{
  "n_layer": 9,
  "d_model": 64,
  "n_head": 2,
  "n_kv_head": 2,
  "head_dim": 32,
  "d_mlp": 256,
  "vocab_size": 7944,
  "activation": "gelu",
  "norm": "layernorm",
  "norm_place": "pre",
  "norm_eps": 1e-05,
  "positions": "learned",
  "qk_norm": false,
  "attn_scale": 0.177,
  "bias": "none",
  "tie_embeddings": true,
  "parallel_block": false,
  "init": "normal",
  "init_std_qkv": 0.0207,
  "init_std_o": 0.00489,
  "init_std_up": 0.0207,
  "init_std_down": 0.00489,
  "optimizer": "soap_variant",
  "lr": 0.00764,
  "beta1": 0.95,
  "beta2": 0.99,
  "weight_decay": 0.071,
  "lr_head": 0.00935,
  "grad_clip": 2.0,
  "warmup_steps": 200,
  "schedule": "wsd",
  "decay_fraction": 0.564,
  "decay_shape": "linear",
  "final_lr_fraction": 0.0,
  "batch_tokens": 32768,
  "seq_len": 128,
  "doc_mask": false,
  "train_tokens": 141100000,
  "steps": 4307,
  "dataset": "wikipedia_en"
}
Each number is 128 + 32 x the weight over its row's rms, rounded and kept within 0 to 255. Layers, rows and columns count from 0. Numbers have three digits each. The size before them is the row's rms in percent of the matrix's.

# v: layer 3 attention value, 64x64, rms 0.212, rows 43-63, columns 0-63
# o: layer 3 attention output (transposed), 64x64, rms 0.183, rows 43-63, columns 0-63
# up: layer 3 MLP up, 256x64, rms 0.24, rows 0-78, columns 0-63
# down: layer 3 MLP down (transposed), 256x64, rms 0.222, rows 0-78, columns 0-63
v43 088:142133135138192089055158153092112153113099118061185139150103153158092130189173143118158102142132110110179139135105143104085095077127164085081126128131159136106161115059071090103117108145111144
o43 086:115126166160041120102177148151116101150165196176122124100147102083193154099117094108156161132115164124079151071150107171133129084149119092157157140098147128097154116157174158121072087117109117
v44 094:148112140127081126109067106094179111162111141165087111164178140109119147152157157139082114140171088082085122140199159102204168196118187084125096147127122127112115114107144142123081111157143093
o44 092:095108087169118119157145109123088178138180134060160137100135079169107117170083137161154095135108169183153166169184076122147122133149076154112156143138074126080179127108072114137152112119160120
v45 098:116138153118210125103165146077140168157087111144103154136165170088159126165118147147144161090081164120118098110108121135094062031106107149125162144087119156129082092124131127159124066106122169
o45 099:139103186069071127150125106108128080082125095131129134179049126075117171081109145123136161118132125110094167142086120132130085114185104113174127120116177086157124200098121188157125129138114104
v46 093:143099119117091102121100139150131136181137154116131112131073145092158112201106095070144153136126119105121079130085099115111120140150089144082120164103143101068061079093142143118240135148140158
o46 084:123126178118075124138149135154175149127130105119177115173127112119115092086156142134151097073096122198114181121134178086151059141048124110149059113116158115127133144077156111101072115151160114
v47 082:097087130155100126105150113143119063119172073117107160158083121124141133109178150155172142135185134224141096158162160086178077138127134107078152132100126134115169185118109134096149063137143126
o47 080:129144127183154115111106105120160155140100155090106075081204141099114180156113138140117098195067144108096118128134134135114161116087145151136075109105073091140121107193103133190096090079154152
v48 081:101082108128082148156110110136071103125109090130138121104116093141118163167166078089115128138138123176147129118099123146090147139183102142156062184114183131055169124126094140114174131205155184
o48 073:087176180206179145126108116065117148146110165110120130120166145170136123156183125115167124094134128140119208101117133059133125133084159084101106151144136155157126064102104145102078139168154125
v49 105:180094110101124096147110123059231098112183116090132097143130120112092118136117173126142119114188055137128157159126077110137180169104155078110118136166119100098135132160102100144179158120116120
o49 109:134129050143072070116145160197125143187076141097145137037099091116122114136112155146105146122110174147128103086133138142134126131184130190120096118105134117098142081079111105085111117171132152
v50 098:081126049077103129177142120131152138094135115097090125107154154045124076133152078128094094181143129136173150152154120166119089168132122146116177090157130187151157138143096114066138154112119087
o50 102:072130090145192060135124099112107118091121128123154123100191160163117101107142147130095179104096146128103071095115105137139147060157177094151064097128118132142062094079157091123154109111141098
v51 094:160149122111098153211125125106148138121095148150097106181105192101135171122080100124112084130071120127145104057191132134096142073128148113116169162135111166165168136153118123107144150127208091
o51 085:101102170155143093132082085130125108082115148074144128191117142121136095075159147118167122092151147165106147092163165059113139162151126101124128098122140124065127129100065133104125076112030127
v52 090:095173120144116165140128124114075174189105138088113104106115119111162146181111100144109101186065162083100124117180135118088088091090145121125163185122084156101139072114153093068145152155107089
o52 078:135086166125106139133184107093163111061175180128183124166124112146118085083164151131199165088145104136117145144192167144172134110146120079156084085181138149182138159130127120139127102121145091
v53 095:145136106133215096150091106085115115104119114169138132137124122140104135141127118106075087178078106158178077094161138158129148148081148110129168142110093132163191156052062106169163121139156138
o53 095:097138140152082126045160165133092116147090130056114099126212110111106141100131123127140168113142213094101144148138105098115164167153153102152141119155164106105078114186096117149113080148103150
v54 081:080127148098114122138135125095136109142115087136127124088131077132138061101095131098073140105159110138098150135069123168105104203153131116139094095152158094158172180121146205094139121169043133
o54 090:121173094176179119103101168126149155176121096130135110132180136147078186188106137165104137140135124134145092127106110158174157123153125063125177151133117139162090106122165100175146200114194173
v55 092:083124068125124114114094189185121144109146150079103143147120123183118158148170135177077151110127113146105122102090168087100131121071134115144088089077128172171071096163158123117102096057113138
o55 096:145162152118167206143121071046116108145162094149137174113117131073173084128082119153139112175121105147147129141154123208101118157111176187107166162082148143122125121103179105110136145118144114
v56 091:146171115146106130111113067172091104120108163076089136092145116125137163147097150119178159147089128098174190119190113102126073152072103119080120111144095103089071120144159144166109144120058101
o56 091:205129147061107140151173157093174142117197169131106065143139123170139078121143153095125111151130119103148065119141165158103117097150117140128106145161095141129205160129155102124117131182191116
v57 093:108141153113102123176184110165156096166183041147089096115108062116102130125156108104134155147150166168053115175132086142141088116127133126135121178112117090060140104139165125112091130159090110
o57 087:199107084157173163140143160110122148120068177091145162115121153145128150204127180159080132107171121102147126135136152138120123104152119142105087083170128137216169132122076163148108088106168123
v58 080:174175177134112124189141112065097099111118138144171110152138099139126109142072179132189130181108108144175124125086066163143113122140133100064113146145123148124173137082154153097173120198108142
o58 080:146163136158067102067146153193177128190137163086109094109150140162091187145133159127128147136135114111099116083170149049169111096141124048162145138140081138101149140137102107132094145134106112
v59 088:110062135149038196092127088073085123116119136121128124111126138117142127148093135124132096141151148123141192094147128106078103112172096158118139133181117166129201140120099125070092146200137141
o59 086:077130128136130049160148131115138160072169183192087108092114131165128162125180120101178144126088130110089081067131114135137174079140128055125114117141069139116115091106124148120127174108111104
v60 111:102164131136104125075197145161127125144090162157112149068168090167116160126116120086141147080169149120139096070139120103111095078141185147142124101114224112139149146175149120137170169124165095
o60 093:145119158150164101144095107120161073137105083115087145204079123097141067106102163099118091127150084131134120097043131137145115123127094078062081189111091111124148133124152180109129116128091151
v61 084:121174123096125112185087131167103117164081042104115128156120153154084160081129133135109120139051114167153115130112145153104124082075084115095065135118141128073132176145173173151097151102146140
o61 089:205093170135184217110076138096111120110138170133102098175140166155145135202115139140113117131163118098113159123154146096092124144144104113128211176131134146150155100154101084143118112164137161
v62 102:147094129079101136096127211040090097132112121137169136185182129112101133161138095126116155152134100111146135172186106141128108116078076135145134230092116128132132118109147152170132137104126144
o62 103:118133165113050129184187114152126094114154167121165153110155087129165158116116176111164127146130199110099174175145128103133124150166183090076152142142158093131053135130095158093102132150165108
v63 092:161072178124148102113122143156141078083129102112132120143087129161167127131163073101141166136142131135130229131141093111118158132154173106151084174155188193106148112100087168111118179138107089
o63 085:139143094166113110128146135098050132137160207174131092101126141140110096113161138178118122133129173132143093044129149149092122100169159125103115176141132104134147074053146117093058134098104111
up0 109:170092140129123145151110151125103148109124114116105160174154094157155160105108135176166077120113114088158107128095054240079145106139128183113198149111081067123126135143140125156089133125129134
down0 103:136095081184139194108186151071148151130132117130166186170093160154094108127144162127159124153129179098091138184113131186081111124131169103133113058110119109143150109128184148166148142143178139
up1 107:178134149149101174072092136032134085121107095156145090218131177091161112082114113129096105163166104125182149157119127138114131130129161102135161163142105147121180131116111085144126171112160157
down1 127:108180171146164097136147059061131117065109100099141112108096168137142131117101144109160059142168073090091097104095106129164132154178132115124129151168089106116177137152104118104105149078164178
up2 086:160109133172036148098202089115115135080115063103124162125114114089127137074162116142157083144161128161176135110111172155119142155137076128180152157115098141131185127169093112120114098159133165
down2 088:102161088117152103143134098150100123164160120128108146055068141117149135119092169162079153121076158143152134144110120081101133085184145104144053088175083115056095187149132150112126139091124125
up3 100:115144131193128087149049109127115125096098111126157096083191095167137099086102134136099161162161117169133158136068148092161081173145138098118093159141101120148113105113173174106157085188129090
down3 105:185105057121162162123154183140117131170149124124138115220126169148102172172121179140114149148153164122121082199140092116123176154138078117158132136157143121075123123138072074148126132117115107
up4 104:167137046151091144092116110128133081131108143141085129145040139128204136119133150105119128089148108096113145119136144114122130172114110140156184185086094125134127093158140084159194167136080178
down4 122:118130093099015154149174120123122114058126144090138100185112125110182090147121157188147146142096120185083142153139089115204133111124130121117101133144102197134118125134122097144134120099098105
up5 088:161178136135111175102167144135083087123106166079124148149101127136129139119132130091113078158188122120121119200100127139168139105110217146058150140103118152187113063142139119112083172159149105
down5 084:122110132140125151143151093108149155119149154112149083176204150135106115202157134127148207087142137164157176108145184110124131139073075102108153079112184132092132137080084143108135144131179168
up6 127:178155114158118107080104119131179117146124122081124149106163153097184103108150161202145100146144162141098135086166153184139109131149172140150143114075124152050150076142117102168099090175082157
down6 130:103132158126176101125108132098101137062066156112144067097051096117159175131121147143141119133166113129168183151166133101196131080165114134134114183157126145100125117126082074119122107059125116
up7 101:147187102096098125125104162076134154177087076127117087128136135121171097151068080171191037172100128129142159144122133138094150161141113150153129102143100125091183115107145139155122196106142108
down7 100:088162131138150137148119073172164055080089124146093174172174131113138138082115097146138128171135106096142056054077142177165126089123137094153137115077160152153114116149159148108125111138129178
up8 109:091151105114127050163095148134110124166100216136172092133080107150136189109054077127112183112111101110124164117095153096130138116136174144111056138111134127144160145112140153118170110119173150
down8 111:160129167167104160093142175118143132146143142156085108194046134096127134155142162142152080113122173109144127143157094143092150173142117076189136119163066166121176181146093119123093099082162127
up9 099:128112172108091082088093114081130112099100154165114075129116108137151158113113191098126194132168182105124133143108145117138106163115113171064122156175127198139171087145143116125054136186120136
down9 087:149131096133040122127154098157108134132115154136111096089085095192101171138143129052144131179072144118140156119163178071172133145076150143104131171151100116093137102160161111134123196113101113
up10 101:167127123158117072121158099140163136139137158087091113175142137160159101126155086128130144111159115120171073195071125126043145111097086113073103181126137128151059120130124121166182111162153093
down10 098:148111181194066132117114158118122091166149112131135139147114110207154194169137148189124143153164096145130126153131077129096136066119065179138131097124096170093133135067128123161116098107142156
up11 104:168075120153081176138122125043174090129174090139091148135109099105145094066137134093183126170137087131140125142137112174099139135113110148140128167137085137091124134139171176177146089205143136
down11 097:103149142120155151119139161116118136151135157168121117128095164170153152114120095138120119100120170159073141044122179083108155100185098133144177133187102129077086158148144118130061147076048131
up12 084:128151111110127170126128095146117160103085129144084149123126084144167093129116096082196117080117054119136074144136113157139146125158220121085130114068215123139142181133120098112159133095114113
down12 091:145113160105071128135143066047137099143083099163167099142129112181094111120119104130074148100126168160086100113146140128177131086151084109111078084133118156147082143096114174158123107134056093
up13 093:139208121139080132158135103112111136096121165151145090119113080128180099143064103146092097096100129082182138162092094131141196204108131114113182133120139155155142159109143074164163125136137080
down13 090:133164098147142126159105163182165111151135140159179144106142112121096150201119161138098080137126116146101141107119161114180168188095106086147133115090176114188153115109109146159092103033144174
up14 095:072137142154144161120155120065176133114117115142123158098093152087116099130133085143181165153137115134089117154152104112093103091192195122082173155190089092102126070149186139154146165147104111
down14 103:171185130165122113109146148215075135145122116145097133213183147149156157120132161136083178129099116146122098111113151155084127110124154140149054115098155126133118070125163130096134125095130202
up15 103:108091072141146139144141119125123111062134151127137114123120099143145137144118090189128158082158091095126090135156143147136091159177136084205156172150080179114196130118134102139154148131037167
down15 119:120125133141109176111115085030157070130188181097111109123116112149187099087163109106161137109114074130161146111179145125129146149128135117163182192090118131172116097162110106092156130168108114
up16 101:118084122090089125129094101110138108103144160135083068081111126140087146143121105140152189117171117140126134134141092071148107146159104161165196126214099163105159114096073103146139162154081072
down16 100:158184101128121057106090119127130131164096044115131183138144097116111121120105130156069088169104132132155057081116142190080135163123123160111119072108162130115155193128147144106134083138125121
up17 100:141143153148130083107093109104196178128126123131133110080083164127125083128137074130137120156147219157117166151126103142123096110168111168156114114141101122157124025156113133180151180152171140
down17 107:125151147098129116181132102128111142106136150102143098104099104066103053105134140078129120187156143147157124130076169127057158103106134098149110128165091086148141093164108170175191207124144119
up18 093:151136056096182156112123198114185169062058093131189120102118104092139103095154140120090167131127127114096101130109169158130121098168143187158088095141145101165099161107148121105147098129108119
down18 098:089141102143129153185153071093087115085153075126115113144131078122131131166139039158144144113126179124162123161112080076134079133083119214150097148121177104131153100124127134113169128146161150
up19 107:113178147160146138113149091072146104154102056126160099158139135142168112093158098108102142116151091104149128157114144157120145093155113097190027150151182091136129163148177110127134105185079148
down19 118:153096110199120131057200146137133115168140166120070186096162062086107083164126147122147120165144094172110103109113123108094121146098211160133147127112112156103138122143072144112157110144132138
up20 083:139113162137117148114136069100140148146148100065120193074182062120164117146095096178114139146182149117126079213144127107129141158135184157133137106124074138099135119123079095154134079123125096
down20 089:142118159161126148139097195148116110126206111157190142178153160124151143155129184174104112169181146133118111127083138139147136098135062079121170125108126152211086134131135161088154113172108146
up21 082:116116103096080154105118127095105146147120086133121072152148117170146159143092117136113113109057097189109127169092123202102129138161129153092145087110153156133157103118200115157141162223153092
down21 078:094119121117175158144159156171141122146183144186124157121188175094100077142180088114112111118161059122130150144076177102123093105146102067155096182103119162110077129134112136126091142094122173
up22 104:172111129070112179074102125164171101125182156180105088128112124145161105080163121055136175125131113120096118158081127138128133096084171177153093115185142133093159096126111126175080100093110134
down22 104:155101172166169127136139113163110161133145153122128141155194148137057137159192152131117086084130128153147153135096194110081070072094120063111136156092149114115128132084102166161121118066152144
up23 101:149136159146118108162106086179205162144107119107162131089208104149127167134161136150191108097139150119107143172131121146153149147143135094114120117155173095121042124129074164093080089091158156
down23 127:040178133120119117140096094153207136144124150101097068120115073113115123066115150126124175138111138138127216125145161110136113080149138127105159215140141134142148088128132100178139133095114123
up24 104:141155130092140079137092145119106116142180112200140102080097107092183108092144128127132135137096160143105111083095089147135077134149168204094129102121108129151165155086175167133068090155189104
down24 081:097109177179124149109108106134146115131124148083152124111146105121091065121079156087056127179088102131088181151124179064115106186109136076110107174139102074152104135103117150109162087158104140
up25 095:154091072096150115139109111087118078101167128110134130170102129160141089057090150129063131172095101164183166137115122180198090105085150180136128110092088154113138078115171147127113151133110128
down25 097:116189131162154101192146174147219161128099149145115149111167103123108179209108134145188101082109132136136101137160161116123095153132137093121131091149129157120109193166093113140181121089120125
up26 096:132056116101065169087120120096145100142113146128109105170128109160152184131133125103129144058128143126169132172111116152117139144130137093167071132121126222126082109169136105162190067097149143
down26 092:084144150128148103097186103084095094138106178122185189121109149127178074131149092103093126201130154136152178064144120119177147128125133142112129128088106099134117168079106160101184177132112158
up27 101:080137136108132153112104170163148166169129174125108143095097141123188147134118122095183121134120097151090172088108138159136105110160140167118119207066155098092118035067131134131096155105091149
down27 095:156138119150126109108144137147089075128178126121144128144139095132143126191149158087126134153162136087120086114103074109105169181036106151122122022141123166128131166172125137119159107164099177
up28 096:134172106102047110132130143181135145157121090071130146086117102071149138105127116144185089146122134133119190159151142119094043158137101146096182119190081124129139169149132185160131130104124112
down28 099:121093037147148153139135063102115158083122149108145174185174140152187135156127129156132139168145124118116099077162220147152157098160121069131129125112084093125121137127099131143153131102151076
up29 097:095142099116050153158127157096130127134118166165149059117126079161094116150142079096117074120109111204128115131119159134092108123118096141092111212157131105112127150107191150100160153159175089
down29 104:126111122157155086135151159137130167199135112132154103101122220115123057096095049091139092072102102146151129131079117122145098140073134151144119153111090098114148141142076116111094112109192143
up30 084:132089132092066141087140131191168148188115117131089121165154121129106098138150124154165123092143145182146093144184072094155122121137123148087210123138121153101104191138103136178136068092161120
down30 091:137094126049135153153111158145130164101156136090087103175122129140098112176139163120137071103067140151143040088193127082115138129195171106134149131121111133110095171105097099078154130146123142
up31 091:099116105123086177109089140192149101153134171121080073106115085202149172126093197107173089133136076135118155122154162137154092125130110057128142106146171156123157137122076157137109118166103150
down31 088:110073147130150145131151169134054147160135156130111159154162172144082125094180143164112146094112195106068127111134150124097114084081105197138127101071113055126100141075152121140125157111128162
up32 100:134153149111094131168089157111098137100127150082127118159077123147166114120082091136158095110120137090120155170086082101132071104199076124123137094132163129160146102175037171084112133170091128
down32 108:110121084064114164065122133093188136182121128094091104114100093153102093095083091156102132155160096150160108146114093131109168133124149141128114134138047120075111076123185127190157148096146114
up33 093:148129103151189115125131194132145180165101080131125111098127133158115127147140055146174060181177142125157183090087092142101150096154137084115176106143135134124144130136098139118072160057150126
down33 087:189098127141111124100139130100135084186097160116120105147136129157156115093153164153151174151075136158173175157196108122088115109083133130087135139121174179155051176174142104085144093131118090
up34 102:086154150151143133144172129166130166166100148089110112140205126107119159132126080119185044139142149144114099154141054139098145151169125111092109150138097151151183163114095078177142140179118087
down34 095:112129122049138151157088145116123097105130098145147155157198182161180122110164135130158137097086117147173120139131175097141116089121123137100134191115205090141088163061170087100113097132111105
up35 098:133199191109142083110155169131140155167074133137099094211121149177115133085163099074120137107114126155144087105114093098142140126165141087078112162158106149103162142108142149115121138208104094
down35 100:100131143105080111162111134169205109039083161156166129090158147120112081098118124128179119155169116075147207125154115107151133141141148129187133126126121172176095123143125116087186118146125152
up36 102:099135113136160120127138164154135129079109120080143122134109135092101171098141118160178111174183108164081158153087122075168106118165144107122130146114216117177072085137111206107079141110128091
down36 118:139055133100143084103128166090120109137094083113162179170108151166100107110163179104199115112083059143166138113145100135142107117138128128099094159058102134151139181079091108127131127073141114
up37 123:180107104102124193160089162064151116152144126133098130126123149136163129155133065174118109156115127156108094114087117135121103116145106132079170212157154119077114094072088168084122121178076132
down37 114:076168086129174127176124140182061161128135149106138087142163155113108140126165129075173111071113081099153148074134124171071103169103114081180143086137140092114159116114164127155122150073131116
up38 092:127132125112059110119183163088038175140125126113181125084078123128127133098153116100135186122109148153140093140109127101102145112167109166153100136125174121135137158096170185099169089201118165
down38 086:161130123080144161115109132135159184183080117145110167161061142083060069077139148148133119075146115141125082152134080160125178145133142101141069146139121156092117129110171164136126102122070086
up39 121:095144118183098073160113080123130111176108137153167141066099073148100132100120142138147140156095094197170163171180167145155112144174122140124130106065134126138133156060091117068128089133143128
down39 126:134085192118135087151071094141107177053170136151123149102121106120172174105069130101139117166137122116153150124122100190140130175146130165131022157109132176139101110142161133119130095151117148
up40 115:122157121154119129150112127182147144100106053106148141160115136155119131200105073067131128162161145102129103175106124107166107148154122124156160203166180145123142128165080106103116198105091070
down40 116:123119142123126134115140073134183110176141151104166171130093121117160104168083121147089100078107109135227099087124149153104177161083098152115129101146095108171162124099101111097116066098136195
up41 097:156147117127115193094091098075147155146163127129141117159093075054159133139100116084147100200112125107086131141137129156112099183128146125084160201165141158076134094132139135189137107078118145
down41 101:058136164123216097138139125101111146129160145158108142117131165163166138105172099141125217095103150145102085127174174076178170075122144130171097126118120116119128135146128127083173136175098144
up42 103:124139042129129105119128133096143060124087107113106179123131163149108152119118118127138128197197096079164131125146157105116078073145128220162123144168107087088140122121169142170125162103129147
down42 108:178119155097113057111129161150140186093187122157180110165148097117029146139110147068152132144088148125137115184112116124088112144135155062124134132168157171102152119091113144158155108143159145
up43 097:095103126072161105114160111147090109097094146140123120153105067112170124107111150172134144072144138090088141198140117043095103105134157168125142134171119127071120165130106093156172117111046116
down43 104:094151115156169158092130167121192139157132158125158075108169139176103135122095134123168124091079118134134112052099127208175132115109112090131116125060137128151127090058137073154119153141158097
up44 090:098170087163139066168075099155125145154150089104113083123103144171132165067106137142180134122102128161145221142150142153091188150124102105151155114095107135084148164123114096137135113141195102
down44 083:159170118112123150160139161115118076112154157128178134110170114085138105177129110144143159143083070082130121192092137147119159193079098131146100060151185086094152154100096108143124142177099166
up45 101:143126140167182109100103129159086111152128171087141083105158106128150183151126069147145165082149109083086120111116121107140114051124171157160102145049129107135175140094127110141082064123159166
down45 101:112128075092125124102118124107173118121125067172107166121119121072120105105120186106111089114121113169103119153124140120192224152148128127127131122070081136082121136167110066088183157180110124
up46 102:126093078134114151073131094156146080157111168142111157136093119122123133107146157124093139106164144137144201145155180115149083141138175165150082046125091104162184211129113154123136074120103121
down46 093:195169128149158120234100133189093193103149143113145094118102077149097133121169151142122137162133128142095121121105141164165175160092149079085111140202122117112129149133127107145165149083123120
up47 094:147086107146108138114105142146081127101105116094103169166126119123121119149180109105107131103126103152126179177100172055146136150146118142121069143156124125181141229133109151084142174090057169
down47 080:115056161148097160098112135109165110128170162170158132143111119189156164134154144135134099119140044125121120078147144142114163100124140069120147075152218116105096144062154096141133132177116147
up48 084:093117126124132149136133127065123179149057186172133092116185142122148126163129153134098084163084098096155177148170176105098083085127109128137124203123179088120146096111144154125163085170109141
down48 084:163155142146146151114131146170078127068120107101124145136146170128101108086104178187130117142168147090135050124102080138196144207129131111149166110156119144169136155140168135196073123100144139
up49 104:111149107130083073161128114130146098107118097137065138183036099138146152181160091158148103104137138120137095104042080122091170124149109170110136073139187167127129135147084132118114144132126160
down49 113:122168085115103139155160185049099100175088117163118085160162162096101144138167144076134144087140097127147095162120059139149110150096064090152111143133148088108125091103123136162087163097084148
up50 096:107208123118091156149063185163120189144122130116155100144065121169118118139110146156121156098149096116118135110070071062162103164103102135146134092150101147121143144131149149131154219106142110
down50 083:132105141124075114157133093126159087077143136096113172151179168079164090090154164137140173155158175141109133091145118125116117078138121175113089137117166175156134121179174166078124048153167151
up51 119:136205101157172084083142124177166157204063118094146130135143177123136121180104156165098127129120140111148057122088170117113120078090122148107088110124143132125118118113166107139116125063138180
down51 106:108103089141048127133136117072115142123183147146149136102091131125093093090144117087119144165134110141104113152164061146148148163149116111129133113167103167118111110204139161125118095215072061
up52 092:110183128107146145141062129092132122174117094075147147099100065162170153147166102082140123058159173142089129134112086151137159182153077195110135121093162126187146153159132110108130131162111109
down52 090:151154156132077056070116101141160059109124115167126127173142217153108143073139177125148134092053126149125132142112137095176169160100144129158106164099131162116091125113137093165098111151124126
up53 098:137131087176099151105149154123098112136077183124134110115120128125155104077194145133173091116159185108109116041184138126089133102139199143145176138088151142168079124157167113120126103154177135
down53 084:079141116150150116188092090134160054137130184183157113127081128157128128073086159153130092185151137114113126158112169101160083122186126098128087086144115066138082100093127124109129180135116103
up54 094:092111110128123102138082153114178144125136119132121138085127162170072121140120145129150134130139118143133142109127103071175172123073126106178144204035128165073129077118095074174133110176097162
down54 099:102136141149140103138171137088078117121088205156132158092058175098106144127141098181169104106145137124080113085122071145130139125154154160127136169123111057130157126157149196141117134126083065
up55 100:144125108123137167077176080118158119070176133088157181116168151163144138180083167101167143142130152176156134145144134133112136057185121100125158129134106152157088077122084102178080080111121104
down55 106:097124114140100100117146182171102071114148073109121136191136128097160184070159102086077109081145074123096132136163103100099151152131125139189134144081153121139115119082148140056157074120151122
up56 104:144129116127074181065145125158128119163171138076099181148132133101165162102183134129162146086173151125071119145152140104133165133133175109130133111123153134083072078144078103158073079136068150
down56 086:137111211126095100155127082114127149166113114088132126116106067133132134112122139125100122146125143096158161148096121092080094148082118113109126150133099156090246183097146149169158112091154190
up57 101:106128159081121108173101184139132132146113132167148045148121103125080146113086102153108096119151109137072173121060104110117096112120161187126156113126108137168114110135140167167032097162154157
down57 081:142149123130135146161148109142180142144145145141114146054157134163150056127113138076102165159133144148130094106150166142073129157090173129114133136157147159196155087208193154161171082153121144
up58 103:120115116135125130126099041190197193151197134080087118131125156164146135126166143134119144101178112180125152156159107137174114156109085095109134176143114151092119097151091095102168152134134076
down58 093:156087138063114096117179108096131104142097177179133081114131107136155112057141102156143160138142196160154087175125141152158113139152135145114113139161170182186136106157178151095136065159097122
up59 101:116175137156076095104092091144119137156078076150167109115140146208087108097137098129101171074148148097171136207160159122163133115125166096156183122170171139139142120131137077086146099132116145
down59 101:120100095118135112142098145152134107095156070101130161142185126155145151132239156134183104104090192105110111147102178109103176133119125169194146099127131109170122114131132068166150150151163108
up60 117:159153110175144137141150139139138135110088037095095137156106151106123154083190124159152146123124165158120130117141108080149185137155139105190117138099131187150091147141094048112084174071131148
down60 107:164171076152128123113120140117104077203142086137155114142162140108118160193125106102090117159120123219111107130123146146119094079081101155109128106152090051115160144115095092171126174164148115
up61 086:165145130164168178127117088039212150108091079122150171150080132124169135151129088085132124140153079126172149159113177149085069150089128161114164153143105130125119127150120133094140113115162170
down61 108:206108169135130140182111168086092103129117113095078149113139096080104094160095089129112133134153110187129141183120116083112180147095141077092090126116165124056163154150112164122118118191107127
up62 108:087138097123168181128133113146116148135098168106123092125104083119138155220072128186170148098114156128098070117108146164135062106190138167139190109170141124135117133108096126139094108150070143
down62 114:159157165147155167074149143109062118060127105111164160192127156140119107124163147141096106079141175133173142125120163132108128116093108097150152202186155129166101121151128172167064141171108132
up63 087:137085095070080159078108111207141154145174204100115090151101087175091135120111169108131148124099157077126116141129106091172128168097122129117163124145126138094094060164109084152120116169114135
down63 080:150157148186157100161123111086090150103134179115147162085146106070161135140152098101181134165083136123198133091145169139131139122165157152101112149091148098122176149112120155120158120100235146
up64 114:124106065139110159072096129115191135151107105145144138197189113174149105143120173074120123137173100128164098166151122132097162155095125148084083125163170186079141081134131075151128115150121164
down64 112:088137142159133110118099133132115095123138168173129145143132139090196152102074152082150141169088121081161123089107187118049124169059117076149072153162122150128154116075109107071121141107112113
up65 099:149137115149177106100167073133162153135187158157145156107137112183165131165125070146112106126098089196133107116124076105137114136146088173087050137089164146121141126114120124071083088149083160
down65 108:093124149119187074119093146138134133124164122085115115107108100093148130147135162178174137205174099106058089117086087120166112124096148133116099083149092142081150141118162145161150215112110100
up66 102:128118102137120198143101095097177064108122120150102153176126149096136120150037077184142128137176119131155153135159088147125119111132114122155176155072082148151189171149077119090126125136122085
down66 118:115147143155171113168117103129129102139078158068146147134142129193128208141090125113141077119158165073116126178146144125089078090181117185070103160128164072104121137118117119114099183106147139
up67 084:151164130104112102088156148113183134132189067103113100161125117078116136189082113149110112120082155165172106150173106154187095163140097102132178146199088169090149120113118158156081104135137136
down67 075:131125123103138094081110124141106083099065164163119130090160132127122097154119107054082101112103079146130153171151182089172163080143169126079125136139083092166073110136093100076151134111111075
up68 089:048142134151162119119079060158135142153137095087128133087165140180131120118145139131138187117167144144142113158182083162098196137149132085182097135162071080076120104134138126166131101095109123
down68 084:122114135060111125129149173179145156146104125093149093159114112110093192117142085074150129125134125161190160172129168137083076127099059059083128115143102123117103134081117176160102115150085137
up69 091:124109092139166119087096072157100099163100146110173198117125122152103104111083089129161150070152140064073164212164127112129115148152155138098126177126149115101137147104105124113116166117057106
down69 094:156143088132120069123157102088129142137155136150125192144139141151176142118100207149119175156184133098116195169118117170154136087134137127136094132139122122128183118155117202096147173079191102
up70 115:166167055150173146093106131145107155185090155106152140102089150136146204181143171129118115159096140124139088150114113177152182126136129197072130103130094120124108094095155079135079148096111149
down70 134:147185090144101135090130154109105096110236146120107152099091104113118130128128105141038143141188113145118102122081086099120122204110133165114116123159121137162146108202122149125100130119103162
up71 110:160193127147106079170105178067102133139142116133112155193071133120156127090093101188127082113077175092152162140116112173124109137161132139077159175111108131173136097101172116089099121155134158
down71 092:129103139095184106101150091241106148173090134106129091131144170134103157157120140132098148103128102131135093121090186127151123091136151144149126103210172095109141161074097144143154120092187117
up72 121:098098134096149086107077132142209130090130067168165126122079136149153114142163148124162179095176096137144089128107110120119128141188120131173095113101186172130186140150106149113131100139206103
down72 115:129184094156112142120126129147114135091125125046148108094169186135119090093109040113143175125167120111118122137121141176130101212206140117118099119099135052102143132137116101124113154118146098
up73 102:112082131168133123153143047165112170067079138140140127093088111117162147109136167187079137073141127151161135129109093182098107141172137142084125157162161090120088102050100140088121125144128104
down73 094:147085141150150092209113089129114115103147104123119150181147151139132117107102201113084180143138170168162101083139142128085124086105082130120172131114061126154118081110145140082138097139207109
up74 103:107194119089174069150121077134153142149159072115137130114137105145127146141134090175201056110170106112112121149154062159125071147124162180159117108142110162100158130109110098138066156113144117
down74 111:082088161130156169128119150100195109142127145196162170109172103136112109143117132116133168148076065151081096061062112127116162072117133130120127096180146081132125124100099179101176121116138131
up75 085:091154111124135146184155133095090138141108107090177145081120092127167163166133110092189167163140202129136078070131082104110140117210192129145145160130160134089088118151150125132166144110154115
down75 084:153092208122181172136102153168155129143160095142118104137174139128130155120136182123138089128181143171101181152147087086103120128038101112110171112133132139116112170141102103138069068122143092
up76 091:113086107119138140109125123134123163200145068203094165110142116137130125129190094081146130081215163137094106122149129123100133076092069113149127167108110130110156133154109167104132120154146203
down76 070:163113113163142117118096147091098140110088088136117157138096106137198130068121148121100142121132192128110178153183123159062170171063140127134147173160138162094126142191123092166171093177136133
up77 092:106099122089094160117165132122130144099095151088128075095134129149134106063157144153135118101142133169153092157155093120116195174101114108202094112145090104064143153137137122190199119107074093
down77 098:156155154112134115149103176154128096057141095135102135138131165163160087077164145175088127140146116147099161108066058138146138212131109115182149105087151125190149168123139122103087175140139144
up78 082:092082161154142109130137109163188191116122124176029102144092118188086099096082150122081127148109140173156148153129132127196090137134124189143164109128121175117170122132124115162117149147134158
down78 081:131114138121107144064147186078174183091102132165074145126166136126119088118136161151064086142123140099114139137110147077091101121121150195082148126086122129074152186106140109133158073095155167